Part of a small language model's weights: 5206 steps.
Each number is 500 + 25 x the weight over its row's rms, rounded and kept within 0 to 999. Layers, rows and columns count from 0. Numbers have three digits each. The size before them is the row's rms in percent of the matrix's.

# layer 12 attention key, 384x192, rms 0.0493, rows 72-216, columns 96-191
065:496491552476517519464499515483492566481502531497530503501561476542490486489516516511505470497545504507522549479489515541474527495518489524542535472507544481483485504496486551498464471511487543502494482506491471479471470515512531477520497501505457494509487498480508522521502554457505470459
086:487482473511466482488498459481500490479498536512482518518462534485483530492487514536517537483481482568443514504507464473488520475504531479477447538511489518523461475527476498500532517536504544530486536477482545506518536518487475528483491511519522480499509521504482524523540484511518479519
086:528477520492530518513506490528489509531499515475511494490494451509478487527466528466461511507476530444545459502507541500515491524489466496515527477514500472488546520473551482488514506466494483472492503489525512499497461522519509477497549458525482464490504486518515421486462496492516526514
086:502500521506478510492487547524510550499481480498536471477562453527553480481514529471509508520537505491526512495501501523504491534481475516510528458494532457491515507469502521486474478522514520508500488516469518461507476483536542478501479524484473480524475481513474519522490551455474521461
088:458482486523487513498512458531499533471496499513517514553475509469485516530492465499495514508488485524458481502493505478542485492505504442490471538507473545532463484520493531480540507523459516506492510485484483560523538498515474511502508543506547463491505535510478530514508482512504515536
068:493507522495515489491504515513485449465438501511510507488448526506468513511493445504467514552480492498494537485532484491489484504518519501467467481470467536509459456497496462513468491468526467485519469495555478559492494502492547509485475518511488506500535509505523472468482449545485503545
084:510508489513469507500447497467476536499523502504512490492518556473508522518526502558486476488509482532471543465516488505514488473480501483462491522478485478519472518492502522496523516533454504520498540501531486502527532511526484509514499480492555497490488463497494532549504533492493521483
089:464524439488482478488504482469519536483514530493471515517502538500512527522494476486480502504496451542459505513510449481531473465516551445482451530512487536540466509499529505489561540534515492499483496500499489541517519505490471547493486537491512484517507498507474507537509521536492503503
101:566480498452486483547487502473476501525490511496510462500460482499456479491502557491498478497467474465531485512536430509484473492518527478494501524528489543494496528498489473507488505452505494502508498495514480472501482479528547515494489441518463493515468511480499442460508497526481479501
107:503554539475533484506483507527527518485485510464493508493503497499523491499481543453508489514480529464522495496482493516519479523519505487515515463508495512490535541495502470534476500481543461469508489532462503490490449514536486527484558509509459521518529516504478435443514531568509504467
115:516487460483508525540480454517472500524496498545501486507487509538499492538557475536461484507478510479506542537489470479506454452571474457488518547484515521483503520490483505521482514498479491508491474503543451518440492465477527498505500493536511474504450504495473497467480483531484472530
096:492459485549477489529509444501486467493462534509512498488487512531453492505510492503439534562485493479531426487520545523504479493489517500522496543501486484482477478466451466486511486452516492504494469488519447506483507499479538474482491494512501477494498518509447494490469542464482502513
098:462560494510451508477512544509516520476554496494497518482452522483513481519524477527531508491470433470493473518514492498495484473463491516532479496489476496523519522528507463520546502500499487520498471491553493484527514497512478516505532528481532489525502509548484506460452548528542514497
088:534496515483471518474501482504469472544531519458489526493475479480507496484482495476483508521508520546497482500524517469456519495498476535495492426486456484473515518471480477516538499459490520510504530480479560479544478527495477504533508505468536512487503488512503457471460466516533522498
111:496479503503509479542527472454547499485491521548491459492492493502527490528520475509504503463496481480499504552490506465459511481515506476531506570530522506523496543460471484491500492515448489531488507506497487488476459478456493532508523488482516514488496529486495490486521511529492521491
085:512523508480523505492485510516495516498517500486477514486461539472521506464516506515507514533485495503470503486475459493502508514516466498537549493473488519528475530510532539532488461536501531535516541515497480478510539500538462461536554477465536501517473498504449487520498526532523461474
109:503488490439513466503489501489480479518529513525511540501489548508481478542502486496480522513528486456504486477488470483472513458512461460473470542497472567495490510483492520494490532499458536501475516501527506525483527511489462510492533485525511504477461548552485497428515462520518536538
096:497529577550487507534536521539520507465493477492520504506494447524524485478496541461536521485516520482530520495559493512494494496453483476504502472498472526514491499498511506507510467490500460486475487487537444512482509461501459484486474503531489469501531472500499486498482480537503523534
094:569492482496504463517474515522531527481515477454500503511462488480500519543509487475506523504501479493502496507537463472485517470526516532478499517505508496540486510490511502503501531452533487518474506455516475519493479489482527511477520525485520482504504526503505464454520515566529508500
098:508478464483494537458470480513496464479490444524480464520506481507504490512498478510520492477480500502525500530501506552536475489425489474458478528436465497551523502469517476518531532502503516483529504529488507486523549515550493488496498459471513470461537516492496508499506487498502507510
102:522533505514502520506533528473504516482477503489493483464597495528498488494478500485497468469525542545525502489457515511532500539500497560541508474506517484486495491504515455496517472486520497524511482495493561505518520460497509526535530479529467489508525448532513515494486535443473464515
099:504476501503510502482475460471499494484510533478505492486531483487524539539516522523534476491537528507496499495493516500502532547505475527501485519490484423505489489533476506495512459533506508529474486527501499532496544481548487495571439503468510548499523502505529481535476553468517472463
115:504455488562499476479484513471467486519475495505496521476498517497481491473513501521526556514507535509509517481511539500504515511463485517491516454491535464489505515519520526516521461503508482491483482491476531498516498515499526497554463490480466505508529485469482525517517508454476473501
112:457482423504523524486507512506497529502524497512480470470468481510522489527540481469512497484474507509498536521515460453467442476535482487524483513475527510560509510542471519487542477524492501506504469490505473517473515487460481490518497486492540486483490496530495538501445492527491507514
083:468514514484455539496492501461525543506479496442527490545481494547515553543517523494463495518511449506528514511475526515510501516497515507518503516495495494506497500545465519548520518499471566509508473494491486471488464460529472498505455465475509480444492497488459477524518527542445519506
077:477482445506481494511509487454499533468524517513483530504499536457548497498476513522509445467551512498465536488529472536526521516475513512519493510532484489438508472489468504506483543492472458515485484506493503472528497501460474520493467518542482509522478475501515541496489507459487516474
069:504505521492496528449511463485548505500498483481509485481511486511529499531494483516519486523542516474512523511494489509469479490525507442547500480485486502509526492507512498551490465536554515494506509514492493510528473470477513505482489467463534499510509451515491487504490498472529542549
076:505537480503505518519503488482516468511505537533487449481473492490469477503512517508503493522480504543470478499502497473525512509434523532493466491547526489486481493488492511456500481519473457520496491530467505493495507512481535493509533510530546515532478516436442493464473488473495477516
071:488467494494520535458521487496483513508469451495502471500493533530533510532490485471528467528511508495537541481488514512496474523526485490559522494459475521489531508492505497531536473507537514501497511479514497494512515467452513509477481549495472508495495477525489500511482491500529507481
058:524564526514520519519487507505509466515503523503481469474479510514461490508494519543524512496478506521494492525521474510510481503441529498511508458566557527496511485465514492451499475516458469521510475527543500521503500491522562510502463538497503518497536508502432527504535473478497475525
071:467511519479486486505503533449481477504514521504509487528502481502506485480503497529484515515508492507500432508498499486484509486470496504448479584504542431525469535509504450509554526515496507490498474513507474513452497535547445500489538476543517526458477525483511441517480516493471485502
073:527456486506509497470505454520495502473498516512513493481486507519516508504495500449475487533499535486523540491502537490478503516501518456514469494468470501494492523542505536555492463482522581485504535514471480508507526478476500516520487496461525490481526473499512467515474546523521513512
085:531533500487466487513467533471506465519534542469477473513462495497518503472500501525483537488483456529503447506496504479471524472494493507425506536487524483526485493502470502482535524492481477495533489467491500501490502559532467509494475511480526529494496515478479513505524513499472515522
065:530480465451483476506509509492456529478577497549483527462539466471503459487519511533488526507480525492481484518467487512494481527491509508472495497471491501485500564538505513494500527498485565494519480481479450496462564513493489520461521517532499506496534517482508485428479501516486493543
071:500471501569512462446493475520524483486470453512513484539520509535481506507502505484492445489518515508505572489518503512501467513524498498544526484501487519479507480529493477543537507498504549518527498500497451480491501463458554489523527505466478495510501500473517497514523497507552475494
083:480527502507503468515523505516528491490512528466501485526486486461452477455482502471498541533504464513522510480513518460508448448499538451475446522531531489571487524513473462507508525484532507461529498493489568470502530530528474505501452479520478491471483486511532492539511528496495491509
076:521433481515514489483552494553497527475494496513490543479488509524454463478482452460545476508483523430517550481513495503512502512543532452522442451542465482498524502504495515481469480460497515489503499457484491491507512436433506499519501486542452520483526499520494511539509506492531497495
076:504519517517524501478521480488505512495453468549525492517508501522516485562495487520505436494522538485478556488485540494526495521528503482550495506486492502440536512494522499483473469529500520521475524530505487535538470445462510499494512505466494474517514532495534521532533490484522521485
078:558479452520502486506471510491507449569540501495480493468505540482469516483493522496489534498547459507510450494490505495480511466458492502463476527486498477485502495487510490474521517456522482447516476478487490540479520511514532515480496477473464519534474491476481484519508499532495538558
084:536493492525484509488556476519516492484470478542559529530525500512540485498536499451483481528539495437517493478494486499526520528480529478539474480450472501490491488495491487505462498509511511507543539498466542473477488446465575536555487535485515503491491514490484511475470519502527502494
091:510502486508502487492531504517471529482516487507463530492491519522493509528512532549502501466516530476496479503514509518458464481500492474501512510515531543488551492485511519537499501486520511480521509547553451527494498501465482478498580488460467498539497528524447488520505506513541476510
101:510492492529511503460488474474527545495459513496560456529520512536512486515482503457541471509516515486491522462504524528493498487481529496518502482469513550512472468513487500495486508523489518517498535496475517504551518461492556514529494466521537531482513544467488541501519472490513499482
103:507493507517503452537492490509461502487543478504463497456485459507500433442494521497482468482485526462479504514529516488479474500511511504479527491509466503519502490477482483464516469543491518474490528469517502475506501512518507500542502492529512520522536550508504508488511526548473490500
107:473511498523510534492472531511479484505505531496469486511544523516542528465494484547497467462534517490532475481493453466528536510509472497506529519471500499464477454485459499499507509499481506522480490490488472483493515467487528478471504526530512455501534495471490564529547529473493501529
092:478466486494450504545497481511521528487465512477472458534505499471469479482495491498482471517469468495501533535491490572517464463543465438496469518489519527538446493480506536460491548476492510456497506494498511486485514481498540487489540534559501516478517524530467479480547470483487477538
104:530455476504532497531539481503490478473490520532490515495471530500482534496500453514509482473510561499525477524534460532520527514501451548470495489504470489517526513469503484496495502467549522475472486447476478511495480476509458525495471471521448509507476497495463492516502482478513569507
115:485475492479490511530504514509481455499517461491492552497495499484530516510516504501524495549505493463488457479503488529524478486492464490473523533465429469483520497485525469523483487512541501500517477517527524525494462468488477537465560511489523475492488494525495520465512494516494530488
129:450481521507530486488492520501497538468520496485512521511487484472454511511484488515489506513515489527490512513510499502540494481542526521498506461529440457500471477539461469484494532524496510490450543516521504481546533529488518497508476539466502530458523486490509469474537538438495485490
124:486536490515494494503513472524471515467482452506502468525555491499518472501511505515509489464484533536466497543509509471538513504472472525517519501510512499490468518518470493505474485522447532539479492490527514546501545503532461524472491451508501490473544493444550507473499495496461446520
105:540507453519490523525515482428491501505570439506521534511511496473501504496556513460462498485501447533519517507496454525525472493479489484481532480472526492494527513504493462516509547479526476548507493456545510500474530490513484536530486496546508509438489517508498491502487532509464467494
108:471483512486516488477479504514491520506503449503506504545503520486557484454524450521499544490517537480473509488508469474539510451525486499496521548509505537458475550553528478481510508485531466483485472505520571529505520510481503508471499500506518498465515493509487525509480519470498554480
111:535483459472471522490517493508470474523478564500510503496502518530463454505524458548498514514505484487514422530499507442486475485469515495496503464479514493481519480481541483529454472496484467501475489486491506535485466537459469538497457487552428492489509526525530487482485522511515519544
110:507499466492479538497505524474503515488494503470515479448468452484452469504525516488517526555516539466505503495501496506507489461519512493504526497510505538495480513563527533460485454488526482451505510472459505508463476510495499515521462512496532493526503502509446489498440524465450505496
117:457503488524459528524511498477506534506492489481501537549431539518501520486482525506477476448502479479499530542506500477511486541496526487466503487516521545475469495497477475497510518464501530503457448510511514460484474526512513509512499577462477453497502490494484442574470523546535502485
112:508533493476479485552522504535520475543527458524504537479496497521496508499503531476497507486498504467529471466495537508497532481566499532462506506484448543486572484495558561529497525467481459469473528491463510474463488446484544492513538465502507520487468516476497488495456488482519504488
108:518486557546465517453535536530478474491528515513474530467496521507517489495532454493462504516511465466530547451488540519488500463505521488524494544520496479468438509515516509491522461490504505470512512485532461506475458492534477503530494542535502506469500486492493489532530482492493470533
046:488471564508491507547455515508497506488536496479459520529482534494499522521507498466519541509496528466496500532514478516495495507539449521483498516483525510485446505516477549492487483515505525495526537474519483550528498516525463546479483492461521499500531516483492551494442491492518478490
050:474481511503520487492492473520494494473487492528461486476504503534528505523481469468489527523502494484511494489509533484511489522490533517484507490500465488467474548512502538507537492490477532482505482450509488490441495532530526490482461492526494502492448492468473521509500475475510518459
051:484483492478500510501504488517444496479505498508543481492529447521519452500502494507524504505490514518494482451492489516445473490448507515532434519548488452505499503483520510534504493524484517458499493481483503487446482473510490495515481512534445457480493490509505517520551506493501489497
045:527462522522560508522506549480530535453454505499500480536503510478510479537464522543532504477488536465484507522480474531471537439530553536469513463500538512539514530482482498482490535497534467522510469540466506520520495471470514529511500511487478487512521479522486520521494496525502454460
054:509469522514477489523497471486500474552500496494511498499497531459476494509529551500501522514488508520534491566523537553507501467526469495507534539484492468516470498539505523494516465517542483546542481525501482512558536536528480508491521503461509510469481482505508509470517498526484460526
049:527497517527535526503507477532481480493492522522514514447510465523541513530476534500541516512474533537507520521479519525502519431489467504543496493460467531511533503456509491492585491500504497485497477485486515503497545487511505529535475508535476509541486442507527494514458450520512534513
046:457478499511464518450466519510466506485493487497474484492504476507496475522529474473491493561496484481509497474494498481461508507480490467564534487504454509524536494467552515513532472519521513479515522474496520488454517465520521498513467553513505497496474499491519544505492492488528537448
062:443475483469476488492552458514462505507492476498527470482542445494539481527486499523476489508467477509497495446489501508463476460454474513555493501509491497555529471430481492530501489509466534464496470481501495506465531504531499484527492474520487458470479479530503507524541491484475516511
070:470492507510476478484529506517506551506501472502569505507533462510485484521484532533477509517501547514473509453462497512496485492464519547520502454487506497526479493456460495504481510469478515479481482489478488492508517497540494504546492509498492460461526450519522460490522514487486501518
073:511509507516511510528496505487488484500494512468487484492509552462453480498560498502485502487507546518539497534495525536495527493521483495454463531502527509478455511519536502481513512478518488538498468511494486494507475525523513546459494453457476511467508506490510531510462505524479473470
066:501468525509535503546463519523465470480512496460474521492493512447444505515531473492523534515487525498552481514468509525489535454510459496494486539519496491496486527489559515476511496515504519518557479493531517494488487489517474548464475463486484491523500505498510550533457497532491487482
083:478481494486461498465507508530490517487511491486553515512505447521517468527476522504508491546459526463458487493523489489477460479482505476552508476493458510511515465445488504519485478507472497478544502501522501485470508497500472465519497559556505486497552471511498478526499485483506542509
062:500502510538460468500468486503517513479518487498502487529493505450530487518487507486484467519492548468482492521500495476517441504441452486505529479487500450503488474504504515489524444481484472513492487462488496480467494515453472488469467504465513548492511511525528528544520507483458526489
075:521490524508538531515495482458487474526502511470431507499476542545464532473524496499535512490514490503492527517512464457516536502520539511477505490486516536522489503556539481487502506492505467512488519475467516526552499532501531505412489466463511495536491530512501529487500518480493486493
077:464475476431540515494465507490496474495514512499468516493480488490513474506527454517522508535505455463457494525490512490467517497517507445497494472517494520488526457525533518510505527530528486485489502483517516473492473482457538477534491539538493509480496528501474516498461483486558530478
093:488499496524476505472552512499514545504480527510511490514499447555531497492487558520497490483476520443452500484512517497499484522504508503527550488512472483491507499483447490509536496510493478487452481550534492469491502509494515483560515537517521474495549482521484460495496512517554535505
096:469491502530489498496519507492475468481489515532495525495475489510504448528460541473520496483487468460487516543490471442489472525516538521460517506487481484490524466474491515479520470525504485506511498483503511483453499505512521505480491521529493471528489535498483514531558475480465494492
112:519496502511483496501513526496497542508511462500585521526494492493457497468546501518496494470523535507502533486465497541526508517497514517447461498518539453479499500550509495489532529478483500522480544500493470525489525510463467509515515480436515521477489461499462488459458523473501461491
112:502530498499483486485487514539481514511497541531483472522450515506532505470501497503518473466476516477499531507529491443493499497489484467484525498483497526478487541476554454459506469513477507489482485549475471477498473529476476467482468507513512521501539552496536508505540488505463506502
118:479488461485506517521502566469508519548488489423463489540502507508474519454487504494519520519549456476495469510523497523494459520516541505508563466507524518487486458492512501535525509494517498466474488469502560481497514523472534521503521536482532445516531483523517490524490556492526455512
117:485511463517451502477507497512473525519504516487470527507509547482521501515476558551506457479492482485480506523483505504528507513476523487485504503529485543497497478487505487516551525462475484507449517521501453528481522526491469450501507534495516496466529481543511493484545495520449461495
123:476522524473491511478466536496523509516527497491464482560476540551511495527506461538509509507483515503501520548498496506430469482465549460500474513452509512510456516498544530497523486558504521469476533576484486487515475546500473503492546500482499529528481473484516457486519477532522507502
118:488524530518504478490485507494514510519525484489492458492561465501508491551493544535500493479477491518516485496493463546481493543475480500509525469485489487490524522489492521477532497474495487467463502516476477543499573517526531491496510473528511531512565497468488516482470479485485448507
111:476529517503493498536467500507500481487481461511494500488547486493508514486503507497497539491500542496515497494513508506535500489425524509486488482519453505499493489525496454537541520480529452569519444515545524495495525500487491533481515457456522499507512468505524511513523481501526518514
130:538503543533472455475445481473512498515492479468519533527487507501479470466460544490502485482467506510526539545519510492502500493486514517483525448477525518513488493503485500505513453457504499488493485489495480469503477541505534453491480530468525499501508519478505450534527484505492460509
108:492475504561507501467517490538472495509490524566516473450471494503523527485459485489510511509455520516523485484477444523514502489518496478506490492486507469531476504505460471495495509528526507508510490518447449509488473488490501523525481479487526510550496498509485500512483488551513522488
130:515498507480462529518501500513490468483490448519499472484496522513459480551500512484543493526520528506510458505495477526496494484461545484509484553506443534548471475480528526501470478511529506480507478505482475523502477469504501522468482481514462461523480548468535509507473479512506509501
131:456523482531515521465497527518495514492530490541485574464511476492477515457505503476529475497532528489461517448543489474509441520528462507466554498491497510481506488514505519548515445489507476483467501511529503516476506523502540447536521526545546526485524465486507465501517450501515455493
136:509509515462470495504526524507482526471516471506476505469471468508483468496518481511501519446523501516505510464497504507487530484514492498520452517515546520487516524536464482519473505492478508539512499489450522526507470455519562536496520485498499489519495534486482530523517531520521476465
126:495465492488488503515516485533496528491488461470536511500485484484527461526483528507541482483458484544479496493475561539500507517462448534502490523486481471519538477452495536503474500521484516457557486484517472484524500508481474494497528488530523533485483503544499513469493473500536555494
115:495491516492523518503518496514533501515523551512491499482533494454472442474514464518500539545522505479526507516484511523483497520516454454513467479483467489491475509443530468473509503537500535488511499497499520463507465469481546486480493437487444558496502501492520540464518474473488480457
116:497478399494566444503527491514515495529508540518523474498481428519512507498475503490502504503507481479512486534522484517529480509515459488493466532503484527502521501503504517488491519540497504514486490541509537519485465505463518503537473445503483498486468526501506477473544491510496539499
050:529491473459518488486449490507501454489483489490477475507508555486487500502488486512513496487510544489523495511532496474523505503461510508452497515525537506520512498496506499532483470518462523494469486440545495501499488491480476504448467483495503530511482549478459537474523501482502465473
051:510539504507485480538513516468500494474523521499469479526502530467469530529511556534506513523535511501534473474489529519504519489469525536522505466518467505447467510504483492470498502527521530506529526521528496529509507509547505487483520521506510497476520480499518477513515538468508537472
056:507522532537548509535470494478498493493466494528487471553501513521461499492459492510495505495485473456494502477535535468436485507511553524470516527484496500491505533492444470516509481499511515490469508446496500457465525508454530455464516511498507529504517485515510511521527465511484439500
055:512505515480449515511497501491481468493487523483444479482496521507464547523450466501526497527518557476548497500533524506479521504489541470485530507487520493447500544463486505505531503469465501476481539480486498462497497507521533533459453474494500473495497518483484550492518502445505529539
050:475492511487451494517520500448511523479470466476487489505489491513536516525514523468513499567498524464503496478487526547484573479497530496499452481472473513468474497501485499474501493497462539498533498529502534537522538453539491529492497463545446509491550468514490515527529511484501518512
057:471516495508543504487561463513503487509498507506474493487495471506526543488552515490494506521509453563479498493447522495492484477497482548507516515494506513486443483487491472464499501487532483503525505577525507557485482513524533500535519527501487533473518469546519439491512482548521500508
054:517512507509521508566522473502504493543469508518479545492531514493474510511543529481483499545531521522485499486471543463460457497535535507484550441489514549533503497480485464486490480459511499542466529534518475481551484510460489495503475475468524517499494515483504543486487509548536514510
061:510485467477483495495543507508498485465499530490429542509501514498479513499474442454446534465497506495504532508487523487469495500522532482520520504493507536460503520519505509539480511506513452482471512507499533476465549467495456528473507492491459456511483506486532530487524445496511541518
056:479508465453465472534518522524487507502479458505485527527567542463524466484516497528483500498518472478510465488491487471501488473447533494504473476533524498525510495546466523516499495535546458479514466516510508511478530478522462485463515501493518526493474477537520489531510524487469516477
062:502500492480556502504493463511529483539458508510486462502544512445523522495503554533512513536512452496528512498504491505469532476521471485509497497461502509525483499532465522479469477505512502530516523485476509526524511498506496534506496491510483513484516491526498481509512519546522493501
071:482506539494501512518507470492495480520458548514490535512495482478496508485543484489479508498502448500500505482473478481486496474555499491524525519519470496516489519482458476492521501487559461511460521499490488497522539497492465513571485454487488481513475517505545530551558526529477496575
054:467506488467490533486533477482479489498479530535475531491509541499482493493490508470491523478488460457504523536485521473465469507521488482442529498508511531544493461509490496481487472513512458508508504513486487534487536475501479480473419462502497501512511450522527485499520507520461521519
069:532555528504489485472520476499537543478540495481486509461469427491515509488518502505490538429486524483539536479528488509500484486481483494514501526468540485486508499505506515451517489498523469520536515484524466498512487445507476479550515541507530529475512490482469491480502556484520476502
071:485458522473463503516497531475476468510471431485529538532510519548474495503525523475508519501538536526472471504496483480492482503541540524483481505514513533497483486506524461556493514480548539493512486459510493477515528533504486441471458449456496495517468527498501554528513445506502520495
076:476480505478518502488540507501480481513459479498502567520461511489506535498558504468525538484525452459499511513491478522469500492501520467514498515480486507516500506513501495487503493485534478496525495491504494549477533526540432483533516484486483484513459448506551505505523533519478494508
075:484483525508484490491503485490489492492458515464521523482520519503513450498516477507484575505496466480531488488454487537494498538539477531496506532531480523477479465520531464500529523514546498485503498480473480524416529500529518520492536494533451466484460477504491495473501456510490503495
083:483487501470510519559455524499540485475491520481536506530491478508501496480511472449454504523510533486527511505506502511490501488517561486475515468533501467472498550479496468514500497482463527500485470468534474487484474510484517527525504523466469539511493482495541509490514547460499462491
092:547477459484505482508522552481526525477524510520519500483505477496478492504484522491500504482515491459520483510485548491519510511501494469499478501532490477505508528484508513479502491513504476507540526500504444500517470512456534492520529474514530491526479499510540444483510499513490494488
122:513491478513460516490518505460495523500513476520521533488513507486534510511551508497487491517488512461477545525510507522479515530530504556470527484480498499474516506503478523517474520500484506519477526461490458506444491469546509531505523508515531525511486507523513486438467485504553517444
092:511486522543511474519523519501471490476509460454498485464529511527498514514444500523467491502511509541511453514500486494502461527474563520478491527506506487483516495468589493523531521514467507470521476501508490471475497482511480459507484496507483520494491449493474515527535477513524545474
096:474508530534486495532471474492505481498508483492506563504541471507469469532493474499520475457504519530511490479526516483496476518471472492501510483469530501520512537486497523460497487527493536495482498469493484485537500545530492548507505498489523498544472538481505471496479478508501500461
103:474499529515504514479521494470498499500492484445528474497515485528486508485501526491490502482533471472497467506470487512489487494512509489488514492524512524478476455530465508540507455509531487502485491468513519469504483493432519488465510511473509469464537479487489468549500489534495466482
126:495512502496504512482470523514458487476522509531500507512547522507468541490481528508513519488517486556499491487429541469516500514507484496527513507515515493450499528546498515508495472483491463491555537520483542520533480513521492497511533525479543474483542503470470480562550499490507477537
115:509529513496483507480492509517494534457505472510503542543505519487564457459529512481547500483480498473492524501549491532482501459463497526516494485482501501543466471480498488494511493534459495463487505489466438492444483494552492507491514520526461527510499528495522520441508485513492484467
106:506481542476495493499493517478516552502506493486496511481476516497523495511466458524462544479497486484494554515539467469463506506525552503516529491514565484490521501511464482540523515511467491499449515477502511452473512492504509491518513552452497513489472467490484509464480507517510474461
098:540514522471503465492530517505477490516479520507553469461499468520467525501486499541480489496483509568513483475528513534517501535507450545520450548507511504481521500521509486501474490516495505509535471536528522552519515488478480486478544443505494528492495486517482527512535503513514512494
114:518505492495491498482507527510459545505518512518507545554435482515493479472499486512480492491497468494492534498488536485484521487489541484502475492478532491449496490475509570490500509537513494508482510522504433508510485497513421517514520543489492499474521504536501487457441546501481476490
103:484481500520544490488499487521498505517533487481504512488553468541500478517487536468503518474519513546490515510508485553483558460486446490482490512473494523516499465500489523519528475492489523520507510525493533459519502492511526423506496490519534480509491476517489469521475452529527486482
099:525496541465482475508537522467519453482507489446535518525510485468476519490515530499496450522506463556503521501506495492512529507489521507498492499512466530514522447453527541485504510482490492454496490446518491473495535505514555511502518505461520454493468519493450531474497515477511489493
092:504512494498501535506498493537477518476518495532467575514518489540494515521510474503533530505487550503517525438500476507497537499508478499461448514479480493479525508484533471556528488534501470543456520493527533540511521487515480516501467485512466471485505455506489526491518491525475489505
106:510480554522480525502499461515476491470512550527502533445485534498471502532529477495507503508473479471497536509487507535488498520489498503461488498518470490462477532448512467511505475475517498483505503484480457496480502459538487505499551444475496516544483517522513537407520467508487500497
090:469499488492523520517481499500493524508499521488548497512547458502467499518506484530499496494510535522515506533470502478479468514502477484491504499465492510496535476508530487464498512503504493473510492506513511501525514501499537475454530438468486478489478474540495501517542491481465499470
078:480493500457486512511510482496504477517522487498485492501508539526464457491490487501437509498523481477455520500484490479484520530485495504486529559496457505511493542526491493485514491500479454506485468491466525505472497510488479528497476464510485503494490499494461503525455525528549467468
079:449524473471487501534532524506519466485514486461480513475496513493491462477472459495475532510477521528492480503499481563525517452483559501482506516509510496536489523519491459489499483510546451467487474526529475475496492483517523487485487470491558527534486529435508525517487465535495470508
108:481488489499472483499517478535500473493467435467474553517491520485476453504475470484489478473532466506486495465495494520487497479461477505525517545509454481484537526508499480484487511494458491481519476503544513467472514481472531478473464470532490528512530477510507554488471525499520504483
073:486520509463477503493507538502452540516508485536490473525517491465470493471500498453464540515539448466512509512475486507527510523498494511517487472506549524515504529501499528569506492508536514442514522506529515499471485457506463511499494500484495514487495505555482471490486499518538525538
069:549514504524484527437483519519500470500496508520512485527515492497494519500483508518438501483493529498488506504471480511457511501515506505471495489495483507513557511527475507498538493503488561512496527526481485435508513509514512497488439529528495511490467473503523546521485470494518481475
078:553491469463518503483485512484460487509460523481481492486527489469479498543504471512452475494504486478496523485494503499468519491471479529535479543502508522451550506519498517451497478514484482501465448522543477512475527487477506514441521488550491549489528489508457553492475502513514538488
070:526467484540487483463482495529497476511471470504496515526554503513446509502537506466455505516564456505503520475487477484531542501435508477552506541509512497514535511497474491512512515497460468518480511505501472505510505538504498509435493444453476525526491486489479518488462466483529453509
084:498472438457483491507492493526456513494483468517450501506527517483482514504522511462472496516500477505456483463495483485443507499498513550514504536513469493495541488502473446494473538535478509458503497451491513482481502510493516491515499499481469519486487489520445525503457457471518530480
101:488529527492498541469510537490510468508501522490526451524505483501502494501456497514512518470492561509532547516508509512512524513538489480468515497521491536518466508486523508526527472465499501520533464515527480491509465496524475491443502534516489509523456500522506469520536548487474472507
075:483515452466466524471514508551490498551508507498488481475534498487517501484488513490497515520488450450494520509489521459499539528477509468531470520482470513486542500445486511485481500528508464504447501515461517562512542470536488516505529474504503517482480500528485536447496475491508517504
082:519526492470522551496518525473469445504533555515507547490477495460505524506514499499496469534468484557495497491506467531485517504541524503511541534479479545513551483498497500503520538519495505499479486482489513460485482487513496557496472524492497488519494515509535493503506456479497487501
085:459496563538527502509446518480485503528506488462515445490519515484525445530469539485512490509501527491498481519480467463489517525513519503464504474507487521515458527534512458537508505465499506489517536529519543528524493553488457507465473501500478479497504523487540475509517514515510473460
099:460502469504480510504476471503498518537508515461471500512481506525480517526487480455513500496488486480519498514478508468510491504488473483536529547473482486492515525486483506476444490491436523449500461504499517496466529481512518532499480478574516480528485507477485511489533484489501482465
093:523471546493469508504491477436524541445481457505489444522479460487488500501520479509496483491542533445516535494503548543481474485477510537489502490511508503466479485520493488514485468520510505473518501527528492481513477543471517497514510488499467505523543530537496516502447494465484484488
098:479487537530509496516479563494539445538529524499552523489488487508514516490501511476496532474529480509504488504454493518529508495539498478477471512482476490509497530490518523474464490499535545512529518464514490537538481538561506495510519489493481516532475469511513476539558490473450521466
101:506476472465487513506509516505463514481475478497504474497516518501502439482495526479492543542510511489487477485479497492464512504518499442511517478504513480498560491514477497545536507470497468499492524491479525480479525470478498504516524493516468492501509546485522483502470468529516454439
130:503493469494551539505518483432474503498509482483488502470494471506466515503502508494540464512513492506528498497525492452535484482483519508501496472503544481487522516496493543523530498533487491549473501477453524516481511488493452521518474508458507443512480516476517482515481515530517490550
127:477541480503472503511487493457538514544498512482498497455510475526473501517494454507492513524536507470517523525546529519503501532483514489499507498519498527489456451555457491519531519487554497516496525486472516492461499515516567511496505495486487503513539509489534462535499513505515498505
132:479503491500502510449506520537519527471515484505478518470507475493459552481504513492501476514500550526509516475510502501533486505507473539494501461500483488481485513567538498530459484510499478531492469448547523532474538473525520499555528505500526543505542491466523502501525430506517515533
124:495437446517475498509503470481524468509485475454510488501457510449479531466483559528489479463512522531537515503514506499520531513521504529512463536482550460522487482521466492436499499480515525477546456503463473495516495522496473525475475466510494482541488526471476474510502491472456496519
129:494492427510533512511572519488517467509486489509491515506542480491502495516483509484481515489481492512494505551504476545496453520487472501540461461468502480495508476493496502493502478532510517497530463510478515536490527486486532543465542477477473529480475500523502489501511502483519514492
164:486506500481503536501510532458544526506534491499507525489528497506493486522495496503527508540485510490530510446495453490501495476523506494471518520461447497530524499518516482504515507451502522539488489498514474516515499476481537527489509520529528488485480492490462499463499497498451513522
141:539492461527539498478512453510463485491497510560493481490470524495475507471538494535503524491495504477493487494504451511518513502567493518486435516520491447485462481526492446513519475518515464484503496517494521492449478508500503470509475532523482491500534545497517522485475503535475482471
142:482505526485482512466504491487478487482477438483474484548521516493509482482467534464479450454499498487476476544467499498526530476483513503513500501528508558497478518504519484500529494505487490494501526503524499463484500535522470497521524552480506520494461481457487446518489520509516508523
141:544562476524501550507464503458519500525512511480488498532486489543498519505511494528521510500518514481499538500474574495476473473464517487522518497505527440538454477475489521506513492498520530455488454484530479467499506516527498528512482470560496492511532513499505518516463508525504463512